Part of a small language model's weights.
Size: 13 layers, width 192, 6 heads of 32.
Architecture: learned positions, biases, tied embeddings.
Each number is 50 + 15 x the weight over its row's rms, rounded and kept within 0 to 99. Layers, rows and columns count from 0. The size before them is the row's rms in percent of the matrix's.

# up: layer 5 MLP up, 768x192, rms 0.0627, rows 704-756, columns 64-127
# down: layer 5 MLP down (transposed), 768x192, rms 0.0343, rows 704-755, columns 64-127
up704 039:28 24 35 88 42 49 50 55 49 24 30 40 82 53 56 44 64 89 60 33 47 28 58 81 40 71 52 65 60 54 56 61 54 54 48 47 52 55 46 41 58 45 43 41 46 40 39 65 57 15 51 60 41 45 45 71 35 36 57 48 51 42 63 59
down704 032:67 76 55 35 56 43 57 60 64 67 66 61 22 45 58 61 48 31 34 77 52 64 31 23 57 45 35 39 41 46 34 43 44 48 52 49 41 33 68 68 38 45 49 51 53 50 35 28 35 83 37 47 62 63 58 33 54 71 55 54 58 72 35 31
up705 115:58 61 56 54 48 36 42 51 78 53 31 42 56 48 36 50 40 56 36 29 69 57 53 65 58 46 40 29 66 57 41 33 45 49 44 56 62 49 46 49 50 64 68 52 70 75 97 66 61 38 47 48 35 22 13 77 39 83 67 35 53 52 45 73
down705 099:21 52 34 61 49 61 41 56 42 38 41 46 49 71 61 45 81 48 33 43 56 58 56 24 45 51 32 32 37 58 33 36 48 72 32 53 52 54 45 50 78 70 47 36 53 47 46 59 48 41 52 28 40 22 56 64 70 26 46 39 65 74 57 38
up706 039:39 50 63 19 44 17 74 65 60 61 37 37 67 26 32 43 58 63 69 40 62 49 40 71 61 71 32 49 39 53 67 58 43 43 58 53 51 60 51 57 54 53 43 34 56 15 72 49 73 28 54 51 21 39 40 54 72 42 75 35 55 43 57 56
down706 033:74 48 22 75 52 55 35 35 53 45 44 58 33 60 46 34 38 38 37 53 36 41 56 26 48 44 60 33 75 56 35 39 50 61 35 52 43 37 70 54 47 49 57 52 39 62 51 36 38 63 47 59 71 61 57 54 47 63 41 69 35 81 15 51
up707 087:63 64 25 34 53 65 69 41 67 37 27 62 43 50 60 62 25 49 65 56 46 57 56 55 48 44 43 87 46 59 56 99 52 70 65 74 67 64 49 56 69 62 52 47 60 35 49 23 52 53 22 21 51 45 55 64 70 37 57 52 40 61 51 60
down707 081:58 38 65 69 46 36 52 40 30 53 67 35 39 25 20 39 57 50 33 41 41 25 23 28 40 67 71 28 61 64 34 14 49 36 42 40 33 40 45 53 40 27 54 78 51 56 23 48 26 68 80 84 41 70 77 40 43 54 48 39 42 47 33 38
up708 092:40 59 34 67 61 59 33 48 54 44 44 51 02 76 48 64 64 35 72 29 70 57 49 55 54 50 34 53 46 47 71 66 52 66 76 09 19 48 58 48 58 42 19 38 66 57 51 40 64 45 30 53 63 54 58 45 33 41 41 51 69 44 60 62
down708 094:31 58 56 38 47 63 53 56 56 48 61 59 64 39 49 58 49 42 41 56 39 38 35 23 46 44 47 45 54 63 29 40 52 77 22 75 79 58 34 45 51 68 59 67 34 72 53 71 44 54 82 45 51 21 43 38 71 56 68 50 30 47 43 40
up709 032:67 46 52 23 54 48 73 51 40 69 77 48 70 67 67 65 23 59 44 29 17 42 69 29 60 56 62 53 46 88 55 52 60 63 62 55 62 55 49 59 56 51 59 46 57 66 79 47 45 63 64 54 43 53 50 50 45 45 43 80 52 48 43 50
down709 023:40 46 51 70 66 74 46 62 49 23 46 53 58 59 37 35 57 54 63 70 62 52 21 62 33 58 59 46 63 39 64 30 43 41 42 53 53 31 66 31 35 47 55 51 26 24 33 54 52 50 40 35 67 44 34 62 51 38 40 16 53 40 44 23
up710 121:70 70 39 45 47 34 37 36 40 48 45 77 59 36 44 31 47 35 38 65 31 62 65 72 59 60 83 49 40 35 36 81 54 82 41 42 67 32 40 50 24 65 45 77 66 39 71 36 57 44 52 51 30 35 48 32 65 54 80 72 54 56 44 58
down710 135:43 47 34 75 53 62 50 37 64 82 38 50 44 53 51 52 45 51 48 47 58 79 43 69 60 47 48 52 58 59 43 19 47 62 29 48 22 26 57 41 69 45 45 70 65 55 72 53 81 25 39 63 35 31 52 48 45 44 61 70 52 58 44 64
up711 085:58 46 49 76 60 34 38 49 58 49 36 94 42 47 63 42 72 57 55 41 75 73 35 54 58 69 35 37 44 38 57 49 52 30 50 51 25 59 73 33 35 46 48 85 71 42 47 67 40 52 35 63 45 12 47 45 28 40 40 62 35 52 52 31
down711 090:52 54 67 58 53 81 73 54 61 44 56 08 42 57 55 61 43 70 52 50 55 58 72 41 48 43 53 60 59 58 65 55 46 51 38 46 48 31 49 66 60 56 32 01 21 42 60 52 40 46 64 45 40 77 29 74 69 72 59 51 69 63 50 55
up712 093:57 42 56 48 42 52 45 75 36 62 42 49 45 61 38 54 36 55 47 20 66 37 68 70 51 46 57 32 57 36 54 64 52 46 48 38 52 37 41 28 41 44 32 56 61 30 80 53 47 38 49 33 39 27 77 34 50 41 48 57 53 59 65 79
down712 093:44 51 49 35 43 42 54 57 48 45 66 27 65 52 58 75 67 42 42 74 50 57 44 18 50 51 61 45 25 54 41 75 56 68 28 45 50 76 58 45 57 53 67 46 45 65 31 52 52 34 46 71 48 68 34 20 33 47 40 53 47 45 53 51
up713 132:73 53 16 53 41 56 43 32 33 46 50 52 27 39 38 55 40 54 56 61 51 44 67 46 74 54 18 37 59 48 58 38 44 66 58 56 51 30 19 62 15 76 32 59 64 58 53 58 59 39 68 42 43 34 52 65 49 59 82 30 46 67 22 54
down713 129:43 61 56 27 44 46 29 55 73 68 48 67 71 55 39 54 95 54 31 37 41 69 47 72 49 37 39 38 30 82 47 63 37 52 43 39 51 24 45 55 50 49 35 56 48 24 26 30 64 87 47 58 30 34 56 34 39 67 71 63 45 38 45 57
up714 132:36 52 56 23 47 67 38 45 32 53 50 38 55 55 53 48 55 39 42 57 33 31 72 54 55 46 56 77 45 64 80 39 41 32 54 33 62 33 61 61 27 61 49 60 67 70 60 49 49 43 46 70 47 69 41 45 61 69 63 18 35 75 60 51
down714 109:33 44 64 67 57 42 53 36 69 61 41 51 76 74 62 51 37 51 44 78 69 36 15 61 49 48 35 91 48 33 54 39 51 51 66 47 61 50 52 21 50 37 44 14 31 42 49 81 70 39 46 42 37 39 25 56 59 47 24 31 56 51 31 51
up715 085:64 52 39 59 51 61 60 61 17 76 27 46 35 45 55 36 48 57 71 40 46 63 61 49 48 46 35 33 76 42 51 64 52 39 91 46 71 89 42 71 60 57 62 29 26 63 45 54 61 21 49 24 36 27 24 45 78 59 47 61 46 58 51 50
down715 084:23 41 60 41 54 19 54 45 58 40 91 80 65 28 41 55 45 41 27 43 58 35 70 35 37 37 47 57 43 64 48 22 51 56 45 55 34 13 58 52 68 54 43 74 76 60 49 33 53 64 50 55 69 68 65 42 15 39 54 43 51 43 38 64
up716 038:18 54 43 44 69 31 32 45 29 67 50 37 07 47 71 34 73 51 65 44 40 43 43 65 62 43 49 46 64 44 44 43 49 47 49 67 32 70 52 33 25 45 62 36 45 60 28 31 58 51 55 45 70 27 31 71 57 25 58 57 50 34 72 53
down716 036:94 54 27 68 58 68 71 53 57 35 33 63 50 50 32 66 34 48 48 56 53 52 62 13 34 48 49 49 61 53 60 46 40 58 48 43 61 34 44 59 62 59 37 61 54 51 74 59 53 45 59 66 21 72 77 29 45 55 42 46 45 64 39 53
up717 053:50 51 33 57 70 34 62 67 62 19 41 23 58 68 29 27 75 55 49 58 66 47 53 64 52 40 30 35 66 50 60 75 35 49 41 59 72 47 50 50 58 57 59 51 64 46 47 45 48 41 24 45 54 56 27 69 42 77 35 34 90 45 64 66
down717 057:38 56 61 45 43 50 47 30 29 64 55 82 36 29 60 64 38 40 48 50 39 55 36 53 52 44 66 65 40 49 41 38 53 33 53 29 38 47 61 51 39 36 49 36 41 59 44 52 62 63 67 50 43 54 68 30 54 17 70 72 24 63 24 52
up718 053:40 53 53 36 47 40 38 58 32 49 53 29 56 52 78 51 62 15 54 24 63 58 51 56 55 49 38 70 52 12 67 84 46 60 41 51 70 66 57 46 52 49 79 31 52 63 86 16 27 49 30 68 62 39 32 27 68 55 55 50 80 77 54 58
down718 057:66 37 48 63 49 54 51 35 54 59 48 76 49 43 31 41 29 77 43 88 44 44 48 60 38 45 58 34 51 67 43 12 50 38 67 44 37 40 29 40 41 46 33 64 30 41 27 63 88 60 79 38 35 72 74 79 39 38 62 49 25 43 46 49
up719 117:79 47 69 60 57 65 61 47 39 40 20 54 44 54 43 56 57 42 41 47 40 45 48 24 49 48 38 52 60 51 41 68 45 41 66 63 64 37 63 50 56 52 49 58 45 47 52 70 34 49 22 47 67 71 73 73 84 49 84 63 57 59 46 43
down719 128:65 43 22 28 52 50 33 32 44 56 42 49 38 43 61 49 27 80 52 54 27 47 46 58 49 61 50 45 57 43 46 53 43 54 63 45 41 40 34 75 72 18 57 63 37 51 54 59 47 40 73 38 63 43 50 67 18 54 60 88 29 36 35 30
up720 088:61 66 58 52 42 54 50 50 39 53 53 40 46 81 75 44 55 50 32 56 40 55 52 63 42 32 35 51 46 63 45 55 28 46 55 29 64 80 44 51 39 75 60 58 64 60 56 54 46 37 58 63 28 40 33 73 41 64 82 41 50 59 52 46
down720 096:63 76 52 56 42 58 34 36 42 27 72 00 56 68 57 46 72 65 52 31 53 33 46 63 64 60 48 25 59 62 67 43 45 46 69 29 26 44 55 59 73 34 60 35 64 51 40 31 36 35 59 62 53 57 46 47 58 48 21 34 51 68 53 45
up721 096:62 39 70 85 58 31 36 59 60 55 33 53 19 54 58 50 67 38 46 43 66 72 30 67 62 46 53 46 56 48 59 26 46 44 38 57 47 43 46 36 45 47 38 47 76 47 68 44 55 43 54 59 52 13 45 31 68 45 39 65 51 46 30 51
down721 091:29 56 28 39 52 73 57 32 43 38 55 34 56 69 61 57 61 64 51 59 44 43 73 46 47 43 55 49 44 44 41 28 47 55 66 47 62 65 44 55 57 60 33 41 26 56 41 64 52 66 45 36 47 69 52 72 50 57 59 43 39 71 44 39
up722 098:60 61 75 19 46 35 63 58 48 45 54 39 45 54 49 89 32 53 33 67 60 44 45 44 46 55 82 54 30 64 45 47 39 52 64 56 60 49 62 77 54 52 61 51 27 42 29 46 63 45 61 05 59 68 83 75 78 48 57 72 24 50 48 49
down722 105:42 62 61 66 52 57 39 72 54 26 47 49 79 38 45 37 53 42 36 42 35 58 15 49 43 61 30 08 60 54 58 54 52 50 36 60 34 48 49 49 34 44 71 72 68 44 60 52 85 44 59 75 55 22 14 24 15 49 71 42 56 82 70 59
up723 097:60 64 43 49 46 70 36 43 48 56 35 66 47 42 49 23 44 23 41 57 55 16 83 65 66 62 51 45 42 44 43 50 49 77 56 40 40 29 39 62 32 91 51 71 85 57 57 49 63 41 48 63 43 50 65 51 68 59 59 52 43 90 26 77
down723 085:48 42 57 42 56 57 30 59 37 40 66 95 28 49 53 34 37 66 40 55 41 38 67 37 35 59 74 63 40 49 55 24 44 70 48 39 22 26 50 59 29 45 59 78 69 44 61 41 48 42 32 45 55 46 57 73 75 73 58 41 64 53 27 60
up724 035:85 56 64 62 48 64 36 49 45 47 53 78 87 49 49 29 27 67 40 23 57 36 61 71 33 48 50 61 56 41 28 52 53 64 71 37 41 45 58 82 41 64 57 45 58 57 86 52 39 10 26 42 62 34 64 57 52 59 43 59 64 41 48 54
down724 029:00 54 41 53 48 40 51 52 63 46 60 18 43 63 54 81 68 45 62 88 61 63 40 37 62 58 49 43 57 45 70 49 52 33 35 45 54 58 40 27 58 21 44 51 46 42 12 67 69 71 72 64 39 58 39 50 35 40 57 41 58 49 56 32
up725 126:31 45 90 60 48 34 62 71 49 66 36 37 57 61 63 31 46 56 29 54 45 31 56 33 63 49 77 46 37 73 40 52 26 28 59 46 52 48 52 34 31 62 54 59 56 61 54 44 53 51 55 73 57 46 05 36 63 69 56 53 48 85 41 64
down725 114:39 33 47 44 47 31 71 54 50 44 68 43 54 46 36 29 34 63 56 41 41 45 94 62 45 26 44 31 49 61 26 57 49 56 54 17 63 39 51 55 46 51 63 34 66 61 54 52 30 44 46 62 65 36 20 49 61 66 56 58 51 80 45 76
up726 095:31 78 48 70 49 38 42 76 42 57 33 54 52 60 30 42 62 46 65 63 40 53 43 25 91 57 57 53 54 55 50 54 39 40 87 42 28 51 42 62 57 65 38 53 51 30 55 56 61 48 37 35 74 19 40 37 55 38 67 57 35 58 41 57
down726 074:32 33 65 57 34 51 66 49 36 38 54 73 43 41 48 53 57 61 42 61 65 30 39 40 45 60 51 61 33 54 59 43 44 55 80 58 79 26 38 52 73 33 68 40 42 58 47 31 67 77 72 64 34 41 55 46 57 33 51 55 63 99 33 57
up727 115:30 71 25 58 49 37 27 61 22 46 50 71 39 35 47 59 38 30 68 55 63 68 81 50 53 50 47 64 49 42 62 50 45 46 61 41 53 46 38 59 43 65 48 63 78 53 36 20 48 50 56 24 40 31 78 24 65 59 52 77 42 50 46 73
down727 088:64 29 48 49 43 81 44 40 72 61 57 74 67 67 53 41 43 62 38 46 19 70 44 21 45 46 29 48 62 61 71 23 51 68 45 61 62 47 49 52 57 39 55 27 53 38 47 68 60 55 34 58 72 39 45 58 53 43 56 62 61 45 61 53
up728 098:39 49 42 63 30 47 52 48 54 37 84 34 81 50 39 68 51 60 75 64 26 45 30 43 51 47 43 55 41 76 38 78 32 50 50 53 62 45 61 79 32 71 56 28 43 34 44 18 52 47 45 45 56 83 42 69 70 60 44 51 63 60 38 42
down728 084:60 44 57 43 53 67 50 54 37 74 41 63 52 57 29 40 38 59 47 68 48 73 34 64 43 50 74 38 44 42 92 31 43 51 39 56 50 71 50 44 60 57 55 35 68 68 29 67 30 54 61 59 46 34 61 45 68 34 40 25 40 64 66 48
up729 101:73 72 31 68 45 67 53 64 13 79 33 65 45 59 67 55 58 55 25 46 42 51 73 58 50 36 20 66 55 63 57 59 42 60 66 47 54 53 36 46 36 79 49 41 45 43 38 39 68 32 55 40 49 07 55 57 73 28 62 72 39 66 53 63
down729 066:47 31 54 53 58 40 63 48 58 47 80 53 60 54 37 53 47 61 25 39 56 49 33 54 54 33 58 66 48 60 41 31 42 48 68 45 43 31 56 57 85 44 53 54 45 67 32 67 67 56 56 59 79 31 65 68 44 58 59 31 47 67 52 66
up730 119:49 64 36 50 56 73 51 75 38 43 32 49 25 46 36 39 41 23 57 28 40 67 53 57 50 58 70 48 51 57 69 66 52 27 38 23 47 57 35 72 63 61 51 75 38 36 71 53 45 27 70 36 65 39 56 57 88 49 44 72 46 73 43 54
down730 122:49 42 40 72 57 42 56 38 53 54 67 91 34 63 61 50 42 56 61 38 59 55 23 66 50 61 58 38 28 50 63 43 59 52 68 30 50 70 23 62 48 41 78 26 60 57 45 48 49 46 47 64 84 67 25 40 22 48 75 59 43 42 32 50
up731 111:54 60 45 58 51 87 38 62 50 79 45 73 48 65 67 48 48 56 40 41 73 21 46 31 56 58 42 60 25 51 33 52 51 20 71 40 56 85 35 83 42 56 51 43 46 34 41 28 56 73 49 30 43 69 51 80 44 29 66 37 57 56 34 69
down731 117:50 50 54 81 51 19 55 60 61 51 47 38 52 35 61 56 28 50 48 76 53 51 47 57 33 54 57 59 69 45 64 68 46 64 71 52 42 45 29 46 65 52 41 62 59 43 53 65 47 21 54 49 34 58 36 34 25 77 76 71 41 67 48 60
up732 077:55 66 32 57 52 75 46 55 50 66 60 45 50 35 50 53 64 36 73 21 22 23 55 37 51 52 44 63 54 54 71 70 58 63 46 64 55 32 37 60 49 57 53 57 67 61 86 51 62 46 59 52 58 56 29 40 53 73 43 54 21 57 55 51
down732 064:37 34 79 16 61 34 52 63 64 18 35 75 43 59 50 55 51 50 20 89 60 76 37 44 54 61 32 50 31 53 57 30 37 49 55 51 46 51 80 53 50 41 37 35 38 44 22 45 38 56 39 35 34 53 60 56 48 52 53 60 51 62 44 53
up733 109:24 18 44 33 55 62 60 47 40 66 66 39 61 40 87 46 20 61 64 36 33 59 64 44 61 60 41 46 28 63 53 40 47 23 53 29 61 40 53 33 39 58 56 77 55 62 42 62 44 51 36 76 34 51 34 32 44 69 71 49 68 61 19 54
down733 112:30 63 93 52 50 56 53 66 50 75 38 65 42 75 33 48 82 19 25 47 82 18 58 62 41 33 62 61 64 50 21 72 47 51 29 59 61 53 43 68 57 31 29 35 24 40 58 56 52 34 59 56 48 51 37 74 56 45 51 62 47 54 68 56
up734 099:66 47 57 55 42 45 25 64 63 67 51 36 62 63 43 72 22 39 64 37 59 63 23 59 52 59 26 42 49 53 40 37 56 45 87 34 32 76 32 44 61 53 64 61 61 45 55 59 57 52 66 61 66 48 28 63 60 36 31 45 43 57 40 46
down734 096:58 68 54 39 58 50 53 36 65 49 65 67 53 33 48 29 43 67 36 16 48 58 34 59 55 41 63 61 45 63 57 60 52 65 20 33 66 29 70 56 54 51 33 86 47 43 33 65 34 72 51 56 49 67 53 57 40 50 61 40 30 34 53 74
up735 131:57 81 50 41 50 31 71 33 36 54 42 53 44 36 43 34 32 18 66 70 39 66 71 57 57 49 46 62 46 42 50 53 51 27 32 43 47 57 35 26 38 72 51 78 61 65 48 48 58 41 59 40 42 22 79 38 75 61 45 77 49 63 27 53
down735 125:49 69 62 55 55 61 53 91 40 46 35 39 43 50 53 58 32 70 41 53 64 48 33 20 41 50 35 45 68 56 73 48 55 50 48 37 50 72 37 70 46 65 74 78 61 26 53 36 57 53 39 44 85 31 38 76 47 43 44 65 46 49 73 53
up736 129:28 92 33 25 50 52 54 67 30 44 28 67 56 45 31 43 38 58 40 55 64 37 79 54 60 53 55 49 38 55 60 43 46 71 69 54 42 41 50 53 30 80 43 58 66 52 44 54 78 41 53 59 52 42 65 48 58 25 63 57 42 60 31 58
down736 125:60 44 77 66 62 70 49 44 73 40 69 71 29 35 78 53 37 29 69 49 19 64 66 38 43 55 56 73 51 36 40 50 65 46 46 53 22 21 40 62 80 61 34 59 16 35 48 32 41 62 69 42 26 33 44 72 38 77 31 18 37 58 37 61
up737 097:64 65 42 45 42 67 48 56 51 44 39 60 35 36 57 50 35 20 65 45 56 35 80 75 70 70 51 56 29 32 62 72 47 70 58 38 53 41 26 58 42 78 34 67 86 46 61 28 57 38 43 38 44 50 46 80 60 53 62 51 49 88 36 69
down737 083:31 41 50 31 61 67 42 38 42 37 46 63 37 38 43 57 41 24 52 39 64 23 55 53 44 55 55 61 24 46 55 58 40 54 63 46 30 30 33 68 45 34 59 67 72 43 72 18 65 60 57 31 64 59 50 50 78 88 38 42 47 68 61 49
up738 130:48 48 61 60 59 42 57 70 62 75 17 21 34 80 52 28 38 59 15 24 28 56 51 35 48 54 45 49 61 57 37 39 49 47 50 42 42 42 59 64 30 62 49 49 46 71 77 51 59 57 33 67 41 43 37 78 40 51 48 34 48 75 55 59
down738 150:44 83 43 17 57 52 59 66 58 50 25 80 56 71 22 67 52 32 39 76 53 51 56 29 44 61 57 25 63 45 56 64 47 59 58 42 35 58 36 47 46 64 37 66 62 35 55 42 49 47 41 56 54 42 69 63 79 56 50 61 59 73 30 51
up739 105:83 33 71 76 52 44 63 44 36 60 54 39 64 48 60 55 43 59 44 55 84 39 48 54 60 45 38 55 42 48 33 45 50 48 55 54 65 67 39 48 54 52 42 50 44 74 49 81 58 42 55 51 38 47 35 48 62 31 51 53 16 53 30 52
down739 073:44 53 41 66 63 53 31 56 43 69 45 40 34 37 61 56 46 40 65 40 66 15 48 65 40 35 40 64 57 59 31 67 47 24 32 30 39 44 53 56 39 40 49 46 40 17 40 38 62 19 39 38 46 48 60 89 36 69 59 44 44 55 56 56
up740 109:46 52 67 32 47 38 34 45 56 34 21 52 63 40 31 47 39 36 54 68 59 76 57 53 60 69 60 26 37 26 79 49 66 49 58 56 53 37 43 23 30 56 36 47 62 46 53 52 49 39 59 31 28 24 64 44 72 46 38 76 44 51 25 52
down740 078:53 69 31 54 54 53 49 66 47 57 47 34 58 63 22 36 57 52 47 52 50 04 52 65 35 34 41 64 27 50 48 59 55 46 36 49 55 45 55 54 49 49 59 67 42 78 67 68 57 26 46 49 56 87 52 58 57 46 27 49 24 99 61 30
up741 136:69 70 45 55 57 32 59 60 55 52 40 72 33 26 46 35 45 41 49 41 32 36 82 43 55 46 49 69 36 61 62 47 54 45 45 52 46 44 46 53 25 59 69 52 50 61 50 27 32 60 35 38 41 27 62 49 62 94 48 53 44 55 40 63
down741 147:65 55 44 47 61 40 43 46 11 30 54 51 15 53 44 24 39 40 61 32 78 85 24 67 43 54 44 43 77 65 65 38 49 42 41 47 27 68 43 68 54 43 59 40 49 45 37 60 45 59 65 65 39 38 57 40 39 56 40 75 55 49 39 57
up742 109:61 17 51 49 51 62 46 52 45 63 45 58 20 44 74 45 53 44 30 40 44 50 48 34 58 56 56 48 52 63 43 46 43 45 60 08 68 43 63 57 65 51 55 27 55 28 61 56 62 32 46 58 45 48 30 64 33 86 60 32 38 57 45 35
down742 124:36 61 50 47 45 43 36 54 59 64 59 34 46 33 55 58 31 35 51 24 68 50 41 49 59 42 51 73 77 59 45 40 57 32 58 84 28 69 53 45 27 49 40 57 59 54 53 53 33 61 47 41 53 64 46 18 36 59 74 63 75 53 62 61
up743 117:44 49 42 59 45 44 28 69 54 48 42 53 45 64 44 65 26 67 70 62 52 39 47 55 83 38 60 54 61 63 72 41 21 16 51 36 32 43 49 44 58 72 47 45 62 59 48 49 74 79 44 64 57 76 31 56 46 60 67 60 60 65 50 48
down743 160:60 55 47 81 43 56 36 67 55 46 48 53 26 49 68 78 32 26 54 52 34 80 75 52 35 26 37 44 60 68 68 43 50 56 60 58 50 60 61 51 60 57 42 60 84 54 34 46 40 56 38 46 57 59 57 33 34 37 63 64 37 29 62 55
up744 134:47 74 46 33 49 55 38 54 28 54 19 35 46 28 62 33 42 30 07 37 29 42 65 34 56 53 50 40 72 69 41 47 47 43 51 15 71 50 42 92 55 63 59 71 46 44 68 49 37 26 36 63 40 62 32 88 43 79 62 38 48 65 26 46
down744 120:18 71 55 50 43 32 60 70 43 19 51 33 58 40 44 69 72 31 39 41 35 39 38 29 51 76 69 33 54 47 78 18 45 32 72 62 55 43 35 51 54 18 46 58 64 69 28 53 34 45 50 20 57 70 39 60 11 52 69 40 40 51 44 42
up745 083:00 69 24 22 47 61 34 50 64 53 70 80 34 41 58 32 50 56 53 69 54 39 63 41 46 48 58 28 38 69 70 54 47 35 55 45 46 47 55 81 48 54 50 43 69 59 13 17 36 32 67 51 74 59 13 73 59 57 41 34 45 53 45 67
down745 091:91 41 71 57 44 52 56 45 47 52 33 19 65 79 60 65 45 31 65 25 61 54 36 63 56 53 63 75 50 36 34 43 47 61 21 70 39 57 51 46 52 73 31 58 37 49 67 80 66 84 45 48 35 43 61 18 23 48 76 58 49 54 41 46
up746 027:62 43 38 02 55 40 58 64 72 15 38 58 53 58 50 60 59 61 37 64 32 78 61 35 43 83 52 42 44 41 72 59 43 52 76 45 50 28 74 58 63 44 38 59 53 43 59 58 66 36 47 55 28 43 32 41 58 54 35 50 82 35 50 68
down746 021:48 42 58 82 51 47 54 29 46 81 54 43 65 55 44 10 38 33 68 25 48 28 45 58 49 48 32 47 61 49 20 44 45 56 31 56 57 65 32 42 52 35 66 53 50 36 45 34 33 56 70 45 66 53 73 51 47 56 72 55 26 69 40 28
up747 103:81 53 32 37 46 61 56 47 39 42 63 67 56 36 56 87 28 31 78 66 79 42 23 82 58 60 62 83 55 38 70 78 51 78 48 50 40 41 49 60 57 57 48 52 58 38 41 53 51 39 76 26 42 65 32 65 73 41 72 63 71 50 29 46
down747 092:56 58 26 43 59 48 51 76 57 52 40 67 43 63 60 78 65 56 46 38 25 44 65 44 54 45 54 53 53 48 57 23 50 55 51 30 54 34 37 69 30 54 64 62 45 38 52 67 49 58 48 84 28 31 68 34 80 53 49 47 43 35 54 50
up748 112:64 44 32 56 44 23 63 66 18 40 48 87 59 26 38 69 51 43 56 76 40 41 71 20 59 54 45 55 44 52 44 75 47 46 45 53 66 51 42 67 70 48 66 52 41 46 45 30 55 68 49 48 10 64 63 74 66 27 68 65 52 49 50 80
down748 098:49 55 45 51 44 38 56 58 46 42 55 45 69 59 60 71 62 31 81 32 77 58 65 55 51 39 53 51 65 54 58 48 45 75 68 39 52 53 48 25 73 37 24 57 54 60 72 61 32 93 65 34 61 00 49 45 36 45 59 47 57 44 62 19
up749 043:50 54 54 81 58 25 57 47 41 35 43 48 09 56 49 31 65 21 52 61 68 36 38 61 51 35 36 38 61 26 47 70 53 30 39 49 56 26 45 52 41 46 37 47 80 41 60 21 50 64 32 70 73 49 34 48 61 64 41 39 61 39 55 49
down749 034:50 53 49 43 37 64 41 41 69 48 36 77 60 32 62 63 55 74 43 27 27 58 56 37 37 38 67 59 44 48 46 35 49 63 44 55 51 59 39 46 53 51 56 41 18 87 43 62 48 34 61 44 22 43 77 53 32 36 85 49 44 54 38 52
up750 117:34 56 46 30 53 34 48 46 72 40 41 55 33 58 48 17 46 57 43 62 43 64 65 55 55 48 60 39 50 63 50 53 41 37 41 24 54 20 60 41 34 59 43 45 77 63 46 45 79 33 46 47 34 50 44 30 41 57 61 37 49 53 58 62
down750 120:74 37 33 48 62 56 35 52 47 48 54 50 74 45 47 66 47 59 49 13 46 39 45 39 58 62 45 41 69 31 40 54 41 60 46 34 28 57 31 63 59 48 79 35 45 58 62 58 63 42 54 43 65 55 69 53 30 77 45 80 50 34 21 67
up751 100:51 71 50 25 51 59 32 50 55 56 30 64 40 53 52 40 57 25 38 36 47 30 62 79 70 70 47 41 26 43 58 64 51 78 62 44 41 45 38 49 35 83 35 79 82 53 56 56 60 28 37 43 33 56 60 72 66 41 74 45 46 75 27 62
down751 081:61 62 63 47 61 48 43 64 69 49 41 69 31 43 36 56 34 41 41 43 46 19 73 57 35 46 41 48 26 38 61 46 45 70 57 53 55 53 37 67 38 39 49 63 68 45 54 37 63 55 43 58 62 42 59 86 77 69 44 30 48 56 31 68
up752 107:80 45 37 47 51 41 65 49 54 44 39 57 38 33 38 67 47 45 43 53 36 56 93 73 64 45 37 60 48 53 48 40 43 60 42 36 39 36 19 70 26 72 28 70 59 48 49 47 58 52 59 40 46 19 73 76 47 42 56 31 48 67 33 62
down752 152:21 63 49 30 63 66 42 65 64 42 48 74 74 53 49 48 62 34 52 42 64 48 44 62 53 41 49 68 22 89 35 48 35 62 37 54 36 19 53 58 63 47 25 60 60 10 44 36 57 73 30 43 52 36 48 60 55 75 61 55 49 08 38 24
up753 082:48 70 42 30 41 58 31 39 61 49 42 67 44 43 49 48 53 29 53 40 63 24 69 65 64 58 64 65 22 38 67 56 45 59 56 29 39 33 30 47 38 73 43 71 67 38 68 29 61 43 47 35 47 50 67 67 75 60 72 41 45 75 28 54
down753 112:48 61 43 31 65 54 34 31 53 46 35 74 40 49 39 55 45 15 54 36 64 16 67 61 41 57 50 62 24 52 60 59 43 55 49 46 28 36 37 54 29 49 40 76 76 48 50 26 73 46 54 34 38 54 55 76 72 77 52 38 46 67 33 56
up754 112:47 37 41 45 56 60 65 58 54 39 31 33 54 59 40 02 56 58 46 49 49 32 48 33 62 54 46 51 69 61 64 56 45 28 42 33 52 54 63 48 49 68 65 75 55 78 67 56 71 54 33 69 53 80 10 70 63 49 60 63 72 62 47 14
down754 093:50 46 74 59 52 61 30 12 74 26 65 83 68 52 34 71 59 65 49 78 53 46 24 58 36 55 44 61 28 63 65 51 58 55 75 41 77 50 52 55 51 29 30 49 68 17 55 48 27 66 41 42 63 55 40 51 54 57 38 74 21 63 23 45
up755 116:72 53 02 20 39 50 66 42 36 40 51 68 52 56 41 38 73 77 53 69 64 41 63 25 70 72 33 82 43 42 56 71 57 70 66 62 32 40 48 42 52 59 20 35 57 20 42 64 53 46 55 47 44 38 80 58 49 57 55 33 25 72 30 63
down755 099:62 40 55 48 48 28 50 29 76 34 45 68 38 75 61 45 60 50 32 59 57 38 72 69 40 50 52 37 44 46 30 46 52 78 51 45 28 45 35 00 54 62 31 75 52 09 50 67 48 53 62 64 33 26 67 43 77 23 60 32 40 73 58 36
up756 045:58 57 46 87 56 67 44 33 36 47 43 48 28 49 21 35 59 65 33 44 70 15 57 77 54 36 63 70 39 65 45 56 63 31 46 23 28 45 42 33 48 54 51 45 49 36 86 38 55 32 31 61 48 41 42 58 38 58 58 60 60 44 52 59